python train.py --n_layer=9 --d_model=128 --n_head=4 --n_kv_head=4 --head_dim=32 --d_mlp=512 --vocab_size=8192 --activation="squared_relu" --norm="rmsnorm" --norm_place="pre" --norm_eps=1e-06 --positions="rope" --rope_base=1020.0 --rope_fraction=0.5 --qk_norm=false --attn_scale=0.177 --bias="all" --tie_embeddings="early" --parallel_block=false --extras=["local attention windows", "paired heads", "exclusive self-attention"] --init="uniform" --init_std_qkv=0.0426 --init_std_o=0.0426 --init_std_up=0.0426 --init_std_down=0.0 --optimizer="adamw" --lr=0.00202 --beta1=0.95 --beta2=0.95 --weight_decay=0.066 --lr_head=0.00759 --grad_clip=2.0 --warmup_steps=548 --schedule="wsd" --decay_fraction=0.634 --decay_shape="pow" --final_lr_fraction=0.05 --batch_tokens=8192 --seq_len=256 --doc_mask=true --train_tokens=133200000 --steps=16260 --dataset="wikipedia_en"
Each number is 50 + 15 x the weight over its row's rms, rounded and kept within 0 to 99. Layers, rows and columns count from 0. The size before them is the row's rms in percent of the matrix's.

# layer 3 MLP down (transposed), 512x128, rms 0.109, rows 239-266, columns 0-127
108:61 30 43 75 40 47 86 46 50 51 56 59 56 21 38 38 12 63 22 56 55 56 59 55 39 53 10 41 75 36 44 46 53 26 39 70 82 56 56 80 55 42 44 41 62 48 48 21 55 52 52 42 54 55 59 59 36 51 41 32 32 60 55 36 39 57 67 60 19 53 62 39 20 50 70 33 62 32 45 46 63 28 43 62 50 36 54 46 66 24 46 51 68 31 80 69 41 51 57 49 64 53 18 63 77 59 40 47 56 60 56 48 64 71 52 58 44 57 34 59 77 66 42 23 47 65 60 49
015:24 64 74 66 57 36 48 65 35 34 37 21 59 38 32 53 63 50 48 70 46 68 57 37 32 74 30 51 50 45 49 32 34 48 36 65 70 93 48 51 50 58 57 54 61 48 57 66 21 59 57 62 32 57 36 35 31 36 30 37 57 74 54 67 33 55 27 42 41 46 50 27 56 72 50 51 50 56 40 30 37 43 33 72 47 62 64 66 45 26 74 46 40 32 69 43 40 30 45 18 45 53 59 53 66 31 32 67 66 40 48 67 47 29 24 56 35 59 18 45 44 41 49 20 52 30 46 33
018:78 73 51 34 64 56 57 40 48 25 42 36 49 49 47 67 22 24 38 27 35 49 45 43 30 48 57 47 73 61 49 30 54 59 39 16 33 78 72 58 59 73 34 56 49 43 48 70 47 51 37 61 48 56 59 36 54 33 20 37 42 32 49 34 42 40 64 51 13 77 45 59 42 61 35 29 25 64 48 50 40 65 51 34 60 45 35 52 47 53 57 52 68 52 81 51 57 38 40 25 72 83 31 50 56 44 51 28 49 56 52 38 59 44 43 41 12 52 63 51 15 49 61 29 64 60 26 56
132:59 56 49 68 34 43 41 52 49 18 33 30 32 72 62 59 61 31 31 69 78 44 45 22 75 55 71 57 68 59 41 75 46 47 36 45 59 42 29 50 67 19 39 64 58 52 93 29 31 39 46 61 56 44 48 71 33 38 45 37 74 46 57 56 48 59 65 52 25 62 67 51 30 52 61 32 52 50 41 71 47 64 39 28 26 45 33 54 59 56 56 83 45 43 36 59 61 12 55 33 62 67 37 69 42 48 39 44 57 56 55 37 61 70 29 46 53 43 49 60 20 30 29 57 67 58 61 59
017:51 53 39 59 67 36 42 54 78 54 52 59 44 52 48 49 54 59 42 21 60 78 21 44 50 68 68 51 50 53 40 64 61 80 39 79 61 49 47 57 50 37 39 56 58 49 74 58 39 48 48 43 41 62 54 22 45 65 45 25 47 53 78 82 57 30 28 55 46 57 42 46 58 82 79 33 38 49 23 53 38 34 29 21 35 58 52 77 80 78 31 58 39 36 20 40 57 61 57 44 50 59 77 49 38 27 55 51 62 43 31 44 36 45 33 63 63 78 63 47 52 55 23 37 29 35 43 58
123:64 50 60 47 39 36 40 27 36 00 63 51 42 51 37 66 48 50 66 35 60 74 66 32 67 38 67 57 44 55 48 75 38 60 38 53 56 44 34 60 45 47 41 57 69 44 72 79 49 44 72 66 37 50 46 34 65 50 85 27 57 43 41 67 10 46 50 56 27 62 61 18 25 65 74 52 59 53 49 55 60 56 28 45 42 67 58 29 50 76 37 72 42 34 21 45 54 65 57 58 44 50 63 45 38 36 60 35 66 35 81 35 34 38 62 77 62 66 35 55 63 65 57 44 55 51 32 46
016:63 67 72 37 52 49 49 16 48 26 69 31 61 21 53 74 41 44 29 55 30 57 77 52 74 40 70 68 04 47 51 90 45 47 67 46 47 53 53 44 58 35 46 67 50 32 51 40 58 41 48 43 35 34 54 45 43 60 44 59 64 36 48 70 34 33 47 52 38 60 50 85 70 61 59 51 36 77 60 42 47 31 38 70 52 65 46 59 66 25 80 49 39 50 29 32 44 54 48 68 57 41 57 17 52 30 46 34 62 34 78 33 59 28 32 58 63 56 46 36 55 48 35 63 48 38 44 66
136:53 18 54 44 57 48 69 68 40 46 40 28 50 45 53 57 52 10 49 46 66 42 60 61 37 50 44 48 54 05 40 28 54 67 38 53 59 48 29 57 48 47 45 73 50 46 39 88 30 60 52 16 46 28 53 53 24 52 50 47 77 45 53 55 36 49 57 36 63 54 86 54 46 39 39 45 57 58 53 41 72 42 47 65 57 43 35 13 66 26 62 50 67 80 31 53 29 57 49 62 51 55 25 63 82 45 47 54 53 34 57 69 46 41 57 65 47 62 46 33 19 29 56 75 50 45 72 67
017:64 27 53 62 37 29 46 73 42 64 62 51 30 58 59 62 62 41 54 46 31 46 61 75 53 59 60 41 47 52 62 52 45 67 57 49 60 84 75 51 37 36 74 36 63 34 60 46 42 47 30 44 32 64 61 52 25 43 44 63 61 51 23 61 53 65 43 41 01 74 51 56 52 57 73 28 41 67 58 58 37 33 33 40 39 41 64 58 38 52 54 71 60 51 27 59 70 62 50 34 94 17 19 47 65 29 51 54 54 39 51 56 45 38 33 33 58 49 30 58 74 58 57 20 59 58 27 64
019:57 65 69 54 32 49 47 62 49 06 53 48 59 52 42 18 45 38 38 41 18 52 78 34 48 45 33 54 51 50 49 80 57 58 59 47 63 65 39 56 79 67 58 38 63 71 64 55 38 44 49 39 49 66 33 64 40 60 63 76 60 82 35 30 69 53 66 39 47 53 73 47 70 38 13 44 19 64 56 22 55 47 54 61 33 46 56 56 62 58 40 55 67 49 56 48 61 34 45 32 52 55 68 38 67 40 32 28 36 32 42 75 48 32 22 48 28 54 32 42 37 84 60 51 30 38 61 45
027:89 59 63 39 66 50 44 27 31 31 72 45 40 66 04 65 42 50 45 71 59 50 58 51 37 49 50 51 43 31 44 40 34 68 33 52 39 40 63 21 59 44 33 67 41 46 72 77 70 45 58 49 38 95 68 69 70 65 35 31 59 46 37 44 53 60 32 51 49 44 65 64 44 60 60 69 74 54 77 50 59 56 33 60 09 56 43 47 37 42 36 37 61 40 67 41 57 68 38 70 34 66 45 27 56 39 28 56 54 48 54 37 42 25 49 64 40 52 40 47 14 37 51 46 38 53 48 43
017:48 51 73 45 53 30 58 28 28 62 42 50 20 27 39 53 59 52 56 37 50 80 58 71 53 38 64 56 71 39 50 39 68 32 50 62 31 41 44 51 46 40 82 30 29 63 53 33 68 35 69 60 72 19 72 04 52 55 64 38 78 45 53 71 51 61 44 62 39 60 39 10 28 48 46 52 62 31 47 68 48 56 31 50 50 53 63 54 53 57 60 65 39 45 71 47 50 61 25 69 69 56 48 61 69 46 75 87 69 34 58 50 34 45 45 33 61 35 39 53 56 60 53 52 72 52 33 60
119:67 66 46 72 57 17 43 48 55 45 25 60 57 55 47 31 69 62 50 53 44 15 53 66 66 66 62 47 24 46 45 45 46 54 76 54 61 46 56 43 63 74 26 49 48 57 57 59 75 27 62 42 53 30 39 48 55 50 64 28 73 33 46 72 37 38 68 42 17 66 35 71 21 48 57 68 49 51 15 77 42 55 40 46 44 75 40 67 58 55 57 58 55 56 27 48 82 30 53 51 51 53 63 22 61 53 60 40 64 71 37 41 35 83 46 57 47 73 67 41 66 68 49 63 37 63 71 62
121:56 65 54 55 56 44 61 34 57 37 66 77 39 47 49 43 48 54 70 61 30 47 38 51 41 64 49 43 53 59 23 51 36 68 73 54 80 65 21 40 90 38 29 46 52 62 70 67 83 58 45 65 30 46 45 83 38 33 66 56 44 31 55 41 32 46 57 41 46 47 46 64 39 57 81 63 65 38 54 62 50 11 45 37 75 69 29 54 63 48 72 27 65 34 29 81 21 35 64 59 49 63 37 43 47 46 51 54 80 58 58 48 73 69 45 49 64 66 61 55 51 67 46 49 44 50 72 46
139:90 23 71 67 79 65 80 28 59 49 74 40 56 38 40 66 54 61 62 24 55 62 75 54 17 57 46 46 44 68 37 36 76 55 45 50 49 61 69 40 25 65 45 75 49 43 55 42 52 74 53 47 54 42 48 52 43 58 60 49 40 51 48 31 25 78 45 40 42 61 44 59 38 63 59 35 30 63 54 30 70 52 30 60 39 56 73 18 69 52 48 60 31 50 44 47 40 69 69 39 55 59 41 60 33 43 41 44 30 32 55 25 58 51 66 38 36 65 28 74 31 53 26 56 52 55 70 75
015:59 67 50 60 26 56 49 63 49 33 42 42 38 52 39 40 23 54 59 39 26 56 64 92 57 40 26 18 53 61 52 67 45 32 81 53 81 62 47 42 09 28 57 62 51 44 65 41 49 71 52 71 53 46 50 64 57 43 19 33 58 73 52 58 43 57 61 36 37 25 56 37 60 29 38 38 47 25 48 59 42 67 17 32 65 71 48 38 40 48 61 47 46 40 68 37 47 26 42 40 42 63 39 30 57 52 31 41 58 40 49 61 44 44 52 47 61 26 41 38 55 61 19 61 68 77 79 49
129:58 51 42 54 71 49 42 68 43 15 51 40 40 54 50 69 42 90 48 62 29 41 49 67 57 38 80 58 75 56 61 49 60 78 77 90 38 43 47 63 48 64 47 65 60 63 40 62 52 59 67 70 37 69 56 24 65 54 53 51 53 49 59 33 50 47 41 43 41 23 43 76 55 60 52 40 62 29 52 51 53 44 29 36 58 67 63 45 56 38 68 41 39 44 40 63 14 57 29 41 54 77 40 44 41 77 25 30 71 60 53 31 76 84 39 35 52 57 61 60 55 57 38 57 72 57 67 34
103:39 41 19 92 48 27 31 52 51 47 55 43 39 75 44 45 52 42 48 45 65 58 48 42 24 42 37 57 63 34 18 37 38 26 81 49 55 41 42 51 43 35 32 56 53 45 72 39 53 59 58 61 49 57 46 61 37 34 40 61 49 64 17 37 59 49 35 48 25 67 56 69 32 51 82 44 33 79 35 44 53 46 52 53 44 54 44 39 53 63 43 58 30 46 29 51 39 45 55 52 28 33 57 28 75 56 29 57 77 58 53 29 62 67 60 38 83 30 47 38 49 51 80 44 98 59 43 55
119:67 44 63 43 77 66 45 55 47 48 69 81 62 26 40 65 51 42 39 25 60 37 62 56 40 55 56 28 50 47 49 52 32 48 34 46 38 40 27 56 52 26 35 53 52 49 53 61 83 52 29 52 20 61 62 27 49 75 30 55 59 09 52 71 53 63 26 62 63 52 49 44 40 62 69 21 16 62 47 37 84 47 55 53 38 26 49 61 38 47 45 45 62 41 29 72 21 54 47 43 53 39 50 42 36 56 13 53 56 27 58 38 69 46 45 35 55 64 38 52 78 34 51 46 49 37 73 66
014:36 68 61 51 47 26 63 49 53 17 46 27 79 59 45 37 60 53 64 96 15 73 54 57 50 40 43 38 49 51 42 25 69 43 57 66 50 49 57 37 59 49 29 44 40 59 64 31 45 63 60 91 26 52 52 71 55 65 63 46 52 46 45 62 61 45 54 41 20 65 65 62 61 49 69 09 46 57 71 45 64 54 75 63 68 65 38 69 39 32 47 54 45 74 54 36 76 59 42 58 54 51 46 41 56 66 61 45 38 82 49 71 67 64 52 74 46 46 39 77 43 56 52 51 58 52 30 64
111:49 52 64 35 61 45 27 46 45 27 42 60 23 52 66 41 35 38 60 50 46 64 60 61 56 30 59 61 44 47 10 29 74 52 45 56 47 55 23 41 49 43 54 61 70 81 66 82 27 47 19 55 26 27 41 53 30 53 48 55 51 54 34 69 43 88 52 26 57 46 68 42 40 52 59 58 63 69 37 71 47 26 65 55 56 44 79 67 27 60 50 38 35 70 64 50 36 77 44 44 65 40 51 34 52 67 32 24 39 75 64 51 35 60 49 40 57 50 25 27 36 48 57 47 61 34 47 72
140:76 52 43 57 34 57 78 34 40 24 51 28 36 65 36 60 55 43 26 42 60 67 49 42 68 54 48 23 34 47 79 55 50 55 53 43 52 44 58 61 46 64 24 89 20 46 44 46 46 50 46 41 61 14 43 23 61 24 57 31 45 56 57 56 58 68 35 10 55 56 21 38 31 89 66 72 43 57 48 26 44 42 51 47 43 61 69 32 48 54 46 42 62 64 66 26 65 68 54 52 49 48 41 32 47 87 50 30 58 39 37 56 63 47 42 44 47 58 75 29 54 35 49 50 40 38 54 39
023:52 65 52 54 08 53 61 31 31 58 48 19 42 76 65 43 50 72 47 54 21 54 72 58 31 46 57 59 66 49 15 54 55 40 38 41 43 72 66 51 45 52 62 46 41 57 34 95 51 63 45 72 55 59 39 45 81 41 34 53 48 47 63 37 75 55 72 36 36 39 37 70 20 40 45 62 40 45 52 77 51 66 37 39 40 52 60 45 67 69 30 31 56 79 50 47 45 34 43 44 55 66 40 74 48 42 51 42 37 74 58 56 65 62 38 70 28 29 41 45 48 66 62 80 36 62 67 37
124:43 58 52 43 47 56 63 30 70 40 69 24 44 40 31 54 58 54 57 49 76 74 68 76 47 49 48 21 55 57 66 65 46 33 62 70 65 52 61 58 57 37 43 54 65 43 67 30 57 30 59 10 80 48 46 65 19 48 40 45 39 33 65 71 64 43 69 66 35 51 61 43 29 66 51 82 57 57 44 52 65 48 53 45 35 47 37 44 45 50 58 42 60 64 51 30 22 57 51 42 42 72 69 57 67 38 18 73 53 49 00 64 28 58 52 47 74 43 35 39 53 71 50 51 37 34 68 46
019:54 58 58 43 29 22 33 68 70 37 41 53 65 40 66 19 38 48 63 32 52 27 46 68 34 69 44 27 65 56 61 58 67 56 35 42 51 40 56 60 45 42 41 79 24 60 49 60 48 33 55 56 23 21 38 40 53 34 61 51 45 32 46 24 54 83 51 50 61 32 47 69 70 70 45 53 36 66 34 67 66 54 60 47 32 26 44 62 63 51 43 58 69 41 61 41 41 45 81 70 52 56 38 47 60 81 42 30 55 66 54 40 94 35 52 75 27 54 73 71 46 65 41 50 38 67 62 57
114:65 64 53 87 57 61 50 45 52 46 32 53 16 67 57 51 50 52 48 17 45 47 36 58 64 58 60 68 34 58 54 63 37 54 56 29 75 44 36 72 45 61 35 61 51 39 76 71 56 28 14 56 47 46 53 47 16 62 67 62 61 74 29 72 43 74 46 36 40 49 51 29 26 49 86 60 55 55 66 44 30 21 75 74 37 36 56 43 43 44 53 65 66 45 66 71 31 60 59 58 47 40 47 38 40 55 58 45 54 61 53 47 17 60 57 54 75 46 30 58 61 81 46 64 68 44 64 45
139:79 25 52 51 45 48 57 73 55 44 65 51 90 42 36 46 58 46 44 49 29 59 36 89 46 59 56 35 36 63 30 27 64 45 62 37 35 46 51 44 29 31 40 79 44 46 92 40 60 61 55 50 56 52 55 50 05 54 36 30 49 53 64 51 24 71 36 72 50 43 60 52 39 47 37 30 57 58 56 33 47 29 33 79 41 46 39 76 46 36 45 29 55 71 30 31 43 74 37 43 56 53 57 51 70 31 27 46 65 69 50 37 57 48 46 33 56 37 46 57 55 46 63 44 42 57 88 51
030:46 84 71 45 74 54 43 56 39 40 40 56 56 28 22 64 54 51 46 44 38 78 36 51 35 44 62 36 56 65 00 53 37 67 47 41 58 26 55 36 59 63 67 47 36 55 63 58 51 72 56 17 51 55 62 61 64 61 40 26 48 42 34 51 59 74 49 36 54 54 27 33 40 23 28 61 58 61 57 49 41 25 52 37 49 57 60 57 59 40 42 57 48 43 47 63 39 18 61 42 52 46 60 58 47 33 55 34 34 63 19 28 24 31 52 35 62 47 29 36 40 51 42 54 61 60 44 54
# layer 3 MLP up, 512x128, rms 0.119, rows 240-266, columns 0-127
022:38 33 50 53 54 57 37 60 40 76 28 45 43 36 56 49 70 43 69 70 25 67 37 65 54 59 82 48 64 36 77 44 65 58 53 31 50 66 53 57 40 75 63 50 41 44 39 45 39 50 64 43 58 52 65 52 56 45 50 58 11 24 52 67 47 77 59 43 57 64 46 40 59 36 26 59 56 60 70 41 42 87 64 20 63 66 12 29 37 76 38 51 32 61 51 57 54 71 67 53 42 42 30 49 57 57 74 65 29 79 44 73 60 71 37 41 70 44 62 42 73 38 67 40 56 32 38 61
025:48 64 28 39 56 52 26 68 27 57 39 52 26 49 63 33 40 27 23 58 36 64 23 50 77 42 53 48 44 19 62 36 54 74 47 48 35 58 69 36 44 74 61 43 44 63 41 36 45 38 59 80 64 55 73 38 57 52 44 47 47 49 43 62 65 66 36 55 68 65 47 34 47 29 56 52 41 69 71 38 28 70 70 48 51 38 31 34 14 50 65 63 37 54 54 34 51 58 53 45 21 52 46 55 32 74 76 56 60 70 57 85 56 80 52 36 58 40 48 54 71 53 89 36 63 49 33 62
125:47 78 48 63 58 71 50 60 40 79 61 71 41 52 51 13 39 47 64 63 50 49 31 58 62 45 49 45 51 58 63 44 48 53 42 65 36 58 70 24 74 90 76 67 21 71 36 47 53 39 44 63 51 50 52 49 42 70 46 73 32 35 56 63 68 51 43 55 24 50 58 57 38 49 46 91 65 77 29 52 59 43 78 58 32 72 52 38 62 43 36 35 56 67 44 30 34 48 71 76 42 50 56 71 38 68 52 47 60 46 33 73 64 53 68 34 70 46 27 58 58 35 73 70 58 48 62 34
024:58 39 37 37 75 48 39 57 38 76 61 56 32 44 52 41 32 51 78 42 29 54 47 60 46 62 64 62 61 35 73 45 59 46 57 36 59 80 64 54 50 68 79 50 44 36 19 39 41 38 54 60 43 74 60 47 44 38 52 63 68 15 54 68 64 51 52 71 52 49 38 38 30 42 46 65 62 51 56 23 42 76 73 45 52 49 41 53 17 61 34 62 60 71 63 32 46 71 76 70 56 54 20 42 64 70 76 58 31 41 57 57 43 69 58 49 38 34 41 44 81 59 72 39 81 66 26 61
118:49 49 55 34 51 69 68 52 54 56 60 77 39 39 47 53 46 70 58 38 51 65 47 61 41 56 68 49 23 20 59 53 35 34 40 53 45 29 25 36 17 68 72 36 14 45 50 49 60 58 61 30 65 58 42 56 48 12 34 54 56 38 39 37 27 54 32 58 33 31 40 43 45 51 45 38 57 52 46 32 12 88 53 30 52 36 43 44 49 66 66 33 30 53 38 51 44 38 49 61 49 56 25 50 36 45 41 63 50 55 82 50 50 48 60 22 55 25 49 29 51 12 41 11 37 41 43 59
025:31 34 42 25 66 58 39 57 25 46 43 61 27 27 50 56 34 46 72 69 52 53 33 56 62 75 62 49 65 35 64 39 71 39 67 31 29 41 52 22 61 60 64 56 50 57 33 55 54 59 61 69 45 49 78 35 61 39 61 77 58 30 51 40 69 70 42 45 56 46 40 24 37 40 32 39 53 44 50 38 27 85 56 39 55 39 29 19 43 59 53 81 52 48 52 42 54 73 42 70 42 53 26 55 50 70 71 74 34 64 43 70 54 61 37 32 61 28 51 68 65 25 70 45 74 33 31 49
138:52 33 47 53 55 64 53 58 19 59 28 43 43 43 73 59 27 43 51 44 47 85 46 85 43 56 53 48 69 45 56 58 92 55 45 43 66 53 39 35 30 53 47 55 47 58 36 76 28 29 47 86 69 23 47 54 65 65 37 62 72 40 61 70 28 38 71 44 29 56 64 54 31 60 38 39 63 51 73 32 64 52 39 52 74 59 55 38 58 31 54 40 56 79 26 29 64 71 38 70 64 49 25 72 38 55 36 68 59 64 39 60 43 57 41 30 41 39 51 46 82 37 55 42 38 42 43 52
022:18 39 28 21 76 55 46 59 42 57 49 70 39 42 63 68 40 35 59 50 37 55 42 31 54 62 58 53 43 41 61 47 33 56 41 51 43 48 51 35 58 59 60 39 46 51 35 50 50 47 70 46 45 66 92 44 47 37 50 31 43 19 69 70 54 42 67 54 42 67 44 07 25 29 27 58 51 66 63 66 24 78 67 32 77 52 30 40 30 74 51 41 37 62 50 53 73 51 52 63 53 42 40 57 34 73 56 77 33 42 45 52 82 57 50 35 41 44 38 43 60 24 81 38 69 41 45 61
022:40 54 38 52 63 50 27 58 23 69 50 63 34 33 58 49 47 31 61 48 29 55 34 53 78 48 52 56 59 18 63 44 31 70 71 54 50 61 47 20 55 56 55 49 39 66 32 47 49 42 72 42 79 49 68 40 52 35 52 50 28 16 60 39 54 60 60 52 50 46 43 16 36 39 24 56 58 58 64 57 45 48 78 50 55 66 32 51 38 63 55 60 40 47 59 44 64 66 49 71 61 59 24 50 36 62 91 78 24 61 36 59 61 66 37 17 59 61 40 69 47 40 70 47 42 74 14 63
035:46 52 48 36 61 69 37 48 35 54 44 51 47 35 72 51 44 53 62 46 31 37 39 41 56 58 84 50 46 20 61 46 56 64 59 43 38 47 57 53 55 45 78 57 33 46 23 42 51 55 54 62 77 67 86 47 49 21 54 54 28 27 41 61 58 70 44 41 50 43 47 27 32 42 39 62 33 52 55 47 21 63 68 28 57 59 43 36 34 66 43 53 53 53 59 48 74 55 54 50 33 61 39 74 55 76 65 72 39 50 54 50 61 78 17 32 45 12 38 45 75 03 65 40 48 59 25 71
019:31 40 29 56 77 69 44 36 55 82 59 37 37 58 64 62 28 49 62 68 47 74 44 36 63 60 70 53 54 26 76 53 69 37 56 48 39 56 38 29 34 64 75 34 42 50 41 26 62 30 50 60 43 46 77 43 63 30 59 68 59 20 62 52 37 41 60 52 53 37 43 38 27 45 38 66 56 74 62 50 46 77 58 51 83 61 22 26 34 70 60 51 42 69 38 48 51 56 59 73 39 40 33 80 44 63 60 56 43 65 45 49 54 76 32 37 38 38 42 46 65 42 71 48 78 58 18 58
114:49 67 53 31 42 48 26 43 41 61 28 35 32 18 46 44 60 46 54 58 14 71 52 62 36 34 46 58 54 43 48 47 48 51 37 37 60 74 75 75 57 57 76 66 59 40 36 54 73 59 46 53 35 31 61 52 62 49 43 69 36 40 43 52 25 47 67 66 87 47 53 38 59 36 50 69 21 34 67 43 48 46 82 70 72 48 57 48 31 44 59 69 63 83 52 62 28 38 38 64 67 59 71 54 74 74 54 58 21 50 45 68 57 31 37 49 59 26 47 58 53 45 70 77 53 75 62 42
119:38 57 38 61 52 48 56 54 57 68 40 51 38 70 43 54 45 59 63 44 50 64 38 47 53 57 43 38 44 31 50 27 64 50 41 63 31 36 67 36 45 62 57 44 50 82 31 42 73 92 49 30 22 84 59 00 38 46 78 61 68 24 68 66 65 71 33 58 46 55 40 46 60 54 38 81 42 39 50 55 55 62 41 60 66 42 50 27 47 42 51 66 39 37 68 44 56 41 77 44 61 49 23 40 67 47 51 44 50 53 51 77 74 77 60 52 51 49 36 52 31 45 44 65 39 34 40 71
140:52 36 68 37 56 45 47 29 34 66 33 52 47 64 66 10 34 39 52 50 65 56 71 60 39 61 51 68 58 51 56 58 57 49 32 54 50 58 43 60 45 70 60 44 75 61 55 51 63 70 42 62 62 91 43 13 71 62 44 70 58 44 48 76 62 38 47 44 42 66 57 42 32 55 51 44 68 50 65 22 78 84 75 47 51 56 48 44 44 36 43 77 35 77 48 67 40 49 39 47 45 57 23 57 59 55 70 57 36 73 59 52 49 46 60 40 37 38 69 26 43 19 53 49 80 61 14 67
023:12 61 36 34 47 73 36 62 37 70 71 74 16 34 50 44 42 23 56 57 48 44 48 42 73 66 56 61 47 23 51 52 55 68 55 38 56 72 59 53 61 59 52 37 59 45 37 32 57 42 78 47 65 58 63 53 50 35 70 61 50 47 63 64 48 76 36 42 47 68 33 32 29 24 46 60 56 82 48 40 29 77 47 54 49 67 35 17 40 69 58 58 44 44 57 54 73 49 43 55 42 54 33 73 46 52 64 63 38 60 63 68 49 83 51 41 58 39 58 45 78 28 91 48 62 61 33 54
135:36 58 59 36 71 72 50 43 39 44 77 73 42 64 54 12 59 66 32 50 57 49 34 49 54 61 39 46 52 54 73 42 69 88 62 26 20 46 54 59 26 52 99 63 53 56 49 46 61 41 66 48 37 65 52 53 82 63 50 57 52 55 31 61 16 59 48 58 60 44 42 26 33 45 50 72 62 42 42 26 55 78 61 43 48 50 57 48 64 27 50 31 41 70 28 43 45 33 39 66 56 44 72 50 40 55 68 68 28 33 37 58 48 41 36 37 22 60 65 17 46 53 43 56 44 42 47 45
096:31 77 16 59 62 84 66 52 54 70 48 73 44 60 39 61 48 67 61 30 32 57 27 58 71 53 57 56 32 51 48 59 81 61 27 63 36 58 51 59 49 43 48 43 43 66 29 51 63 73 57 56 32 39 63 51 42 62 39 52 18 15 66 65 55 42 63 45 67 44 47 43 69 50 49 54 49 41 45 34 43 48 64 62 60 37 67 34 67 45 71 18 60 73 40 56 45 55 47 78 50 68 38 71 36 51 59 55 55 69 33 81 58 87 48 46 58 56 49 67 34 45 55 86 47 31 29 39
116:46 47 59 56 36 55 62 39 43 61 64 53 54 64 58 65 59 53 61 50 45 29 46 69 51 70 51 39 49 34 47 58 77 53 66 68 16 36 61 14 19 52 38 65 35 59 53 69 52 31 47 39 49 64 49 29 65 54 71 48 58 16 47 64 55 69 56 80 62 57 53 53 19 43 53 40 84 58 62 21 57 52 64 37 46 45 43 52 44 60 50 52 46 53 36 54 48 58 42 87 33 72 33 58 37 38 42 72 22 57 45 30 61 61 21 51 47 17 45 63 97 47 47 44 59 52 63 74
023:21 43 46 48 50 53 50 52 21 79 35 62 41 30 59 37 47 55 44 51 28 49 23 63 67 43 55 38 65 26 72 50 71 50 56 56 27 62 56 32 56 71 59 58 75 43 15 44 46 43 73 63 54 37 92 40 54 31 53 57 36 37 63 63 55 77 45 46 60 67 22 42 36 26 35 51 32 59 52 52 26 71 62 34 60 37 30 33 45 51 44 54 38 61 40 59 59 68 63 71 36 34 29 55 43 76 51 82 33 34 40 57 61 59 52 34 33 40 48 29 61 41 74 63 60 50 21 53
110:32 60 39 32 78 47 72 38 43 74 38 39 31 36 50 55 39 54 27 57 44 49 54 40 38 37 59 32 38 46 58 24 52 62 39 35 43 48 53 11 60 58 58 31 33 63 59 19 58 63 47 34 58 62 85 16 49 27 46 53 41 07 63 57 66 32 27 49 42 55 40 28 64 64 40 52 19 69 68 51 63 51 76 42 41 63 45 65 62 30 68 58 68 43 35 44 49 58 89 57 52 64 32 43 58 41 66 48 55 56 65 38 55 52 45 54 49 27 58 66 56 19 36 42 68 45 56 38
136:34 44 49 60 45 67 66 38 51 54 39 77 49 57 66 22 41 41 62 67 31 76 48 33 77 55 49 39 41 40 73 32 72 68 64 53 34 62 53 38 36 57 59 34 74 45 56 24 53 39 56 64 35 64 58 65 59 56 71 43 25 57 46 80 29 51 52 31 41 55 53 27 49 51 40 69 31 49 55 66 60 56 42 54 47 48 54 48 44 82 40 62 40 69 40 37 92 55 18 77 60 67 85 35 33 75 53 53 44 37 52 38 35 60 51 17 28 64 44 47 43 48 49 68 53 66 22 52
026:36 48 38 21 56 56 56 58 54 67 37 60 36 31 64 41 38 42 48 40 44 37 37 67 53 49 68 55 38 17 72 59 58 65 63 47 47 40 57 62 50 70 85 53 53 62 35 45 64 61 50 46 58 76 70 54 56 09 55 77 44 21 75 64 39 61 50 43 50 68 23 30 43 42 25 49 58 54 53 43 17 62 85 36 45 46 26 33 32 59 57 49 31 63 60 56 56 46 58 53 46 41 41 67 32 64 73 69 38 38 65 42 55 70 39 31 42 50 61 65 81 37 77 27 49 67 27 54
136:20 48 31 58 36 74 36 47 55 58 42 46 40 59 55 23 62 48 54 57 56 41 55 75 56 46 74 36 37 41 56 62 40 32 74 38 65 32 52 32 33 38 57 66 79 54 31 55 25 33 56 68 46 52 68 60 42 39 70 26 52 38 72 41 49 69 57 56 22 51 57 38 52 49 38 30 30 54 36 22 50 42 68 38 33 59 59 58 80 71 37 24 28 90 52 15 55 56 29 41 48 64 51 73 54 50 41 74 65 51 44 72 28 45 21 53 37 42 49 37 61 59 76 53 44 52 39 43
024:38 47 36 39 73 54 74 37 34 64 36 60 36 34 84 57 42 46 39 57 36 38 28 58 59 56 72 47 55 23 75 36 56 46 54 48 73 47 57 53 53 62 81 67 52 33 29 56 45 40 75 49 47 34 90 56 68 38 52 65 49 19 51 75 57 52 46 58 52 65 46 39 25 32 30 53 45 66 36 27 25 63 53 35 49 68 23 45 38 58 56 53 48 41 64 39 53 59 45 52 52 45 22 66 56 58 78 65 33 41 75 70 50 83 47 40 49 34 24 59 60 28 62 52 82 31 44 44
126:40 17 30 56 64 45 48 29 44 74 55 41 39 61 91 59 50 53 38 66 50 23 49 49 43 53 63 41 56 47 49 58 74 57 51 33 34 42 41 43 62 59 40 50 36 39 50 24 64 31 36 57 49 53 80 53 51 55 48 30 34 33 61 82 65 46 70 40 26 51 42 60 37 27 18 32 38 60 49 18 54 50 57 40 63 59 27 38 40 76 38 56 68 77 31 45 69 56 58 67 68 51 39 67 57 50 78 55 51 58 54 84 35 87 24 59 29 64 56 71 45 47 48 55 60 50 40 61
139:53 53 57 64 89 55 50 51 35 66 22 56 43 28 46 65 82 61 77 23 46 45 51 62 81 59 53 53 51 54 50 30 75 35 44 45 37 52 49 48 58 43 59 45 45 69 36 49 40 55 70 57 70 49 67 23 67 50 53 54 37 23 74 55 19 75 80 53 70 57 60 44 26 33 51 48 24 66 57 44 59 50 39 38 60 40 13 47 54 76 67 44 45 72 42 34 35 45 40 65 28 45 39 75 55 40 43 45 18 41 29 62 64 66 65 52 32 40 68 62 39 47 61 56 75 37 53 58
036:35 56 38 34 77 70 53 47 39 69 37 59 31 47 76 63 60 28 66 35 34 53 46 65 82 54 55 71 35 30 60 63 52 76 54 49 31 43 56 38 39 61 81 58 52 56 29 26 75 56 70 56 55 50 87 49 58 26 56 58 51 10 56 63 49 33 48 62 54 69 56 27 20 30 25 52 59 44 54 39 30 64 56 45 66 67 33 33 45 43 61 65 56 52 52 36 65 70 51 56 35 56 43 63 51 70 74 80 25 31 59 61 51 65 53 35 48 50 42 54 70 33 69 45 65 48 37 62